Weights of a small GPT-style language model, trained from scratch on English Wikipedia: MLP 1024 GELU, vocabulary 26449.
Each number is 128 + 24 x the weight over its row's rms, rounded and kept within 0 to 255. Layers, rows and columns count from 0. Numbers have three digits each. The size before them is the row's rms in percent of the matrix's.

# up: layer 11 MLP up, 1024x256, rms 0.0594, rows 1017-1023, columns 192-255
# down: layer 11 MLP down (transposed), 1024x256, rms 0.0501, rows 1017-1023, columns 192-255
up1017 097:101109146104102134116139180170129128103111152132141131147150159166109125113134103098108098106132113106107137117134112126145117155126095121129138132171118089129141135128136122071111186131115058
down1017 088:143183145156096091121142102153133110134098128181113099138119127134144124121154121130167167134108161159151120115135142134139108090096153102134076121107103142175116147042183091163180117125147128
up1018 095:163127122135151157122120154133145136163130121163105163156153152122095132123134149097132128137129108104148110126136064119096156154132104158108093130183137111117115167120161141137137063071083137
down1018 091:118102140151163128169110095125123124135107110093111119121144076150153108123144143099123095145169139125140106130127152105166154138129180130137163092168132172136146120135112133124092105151143139
up1019 102:118156102108138169103143181120159107153149074115168148132149076067146114132158145122165155086098140129119108092109130135110131188117134114137109145111138157103127158124096128119145138080156128
down1019 100:185138084134097146152122151123093110106127142150106066139125110192111151139109124141110124155129106107146157120170133137109068107141142113102162130123150089109123136120172167114064092125101159
up1020 099:127131048135100156096123074128143142152097141143071161132162102108135141124098131084147106121124132158108112145157119102090111149129123116091140148180086108152125182141126121129131099103154133
down1020 102:135102135135120105136111092123146125142119126157130090176148095141122154113142126157147137134142134111115115087149119140121153128125120107149170120130097120143129112173126129149099165106165173
up1021 102:145146133100141127168125140175100096134120101159093139155146088158125174119074153096112124145139142060115134164100107117137103070083096124132113159107118123178136164163120149141129167114106152
down1021 107:148087162100143130127157143143134120123105107115122090161105144144132099118105138152154103116110095137120138113092154151102142128157130140116160121171133097111124136131072124122122140138124131
up1022 105:131169157112134134114128123105101157146151130150070139156130153161151182157129130117122130157129112138147145161102128116103135101156136102116132092130109123124125109132142140133111196153121126
down1022 109:124123110155107112114140134106120138113102107106109136083166123101117090148096150147127130148123129135171094150152126109046169100110125140109141113114150150152140146057105134103114090127173143
up1023 099:129124135115110179108129157115124109170120136133132134132145118078130144141125121148132105084138126094067121120140121139154083131164107099145109129105145102132150097133139123112165135085176135
down1023 102:112168146127126150140152147115113150138121140099111121105130137097120103111107122111111123145131106085128155151082153126095109136070119099123134116120125093103122156157065140149108116130088115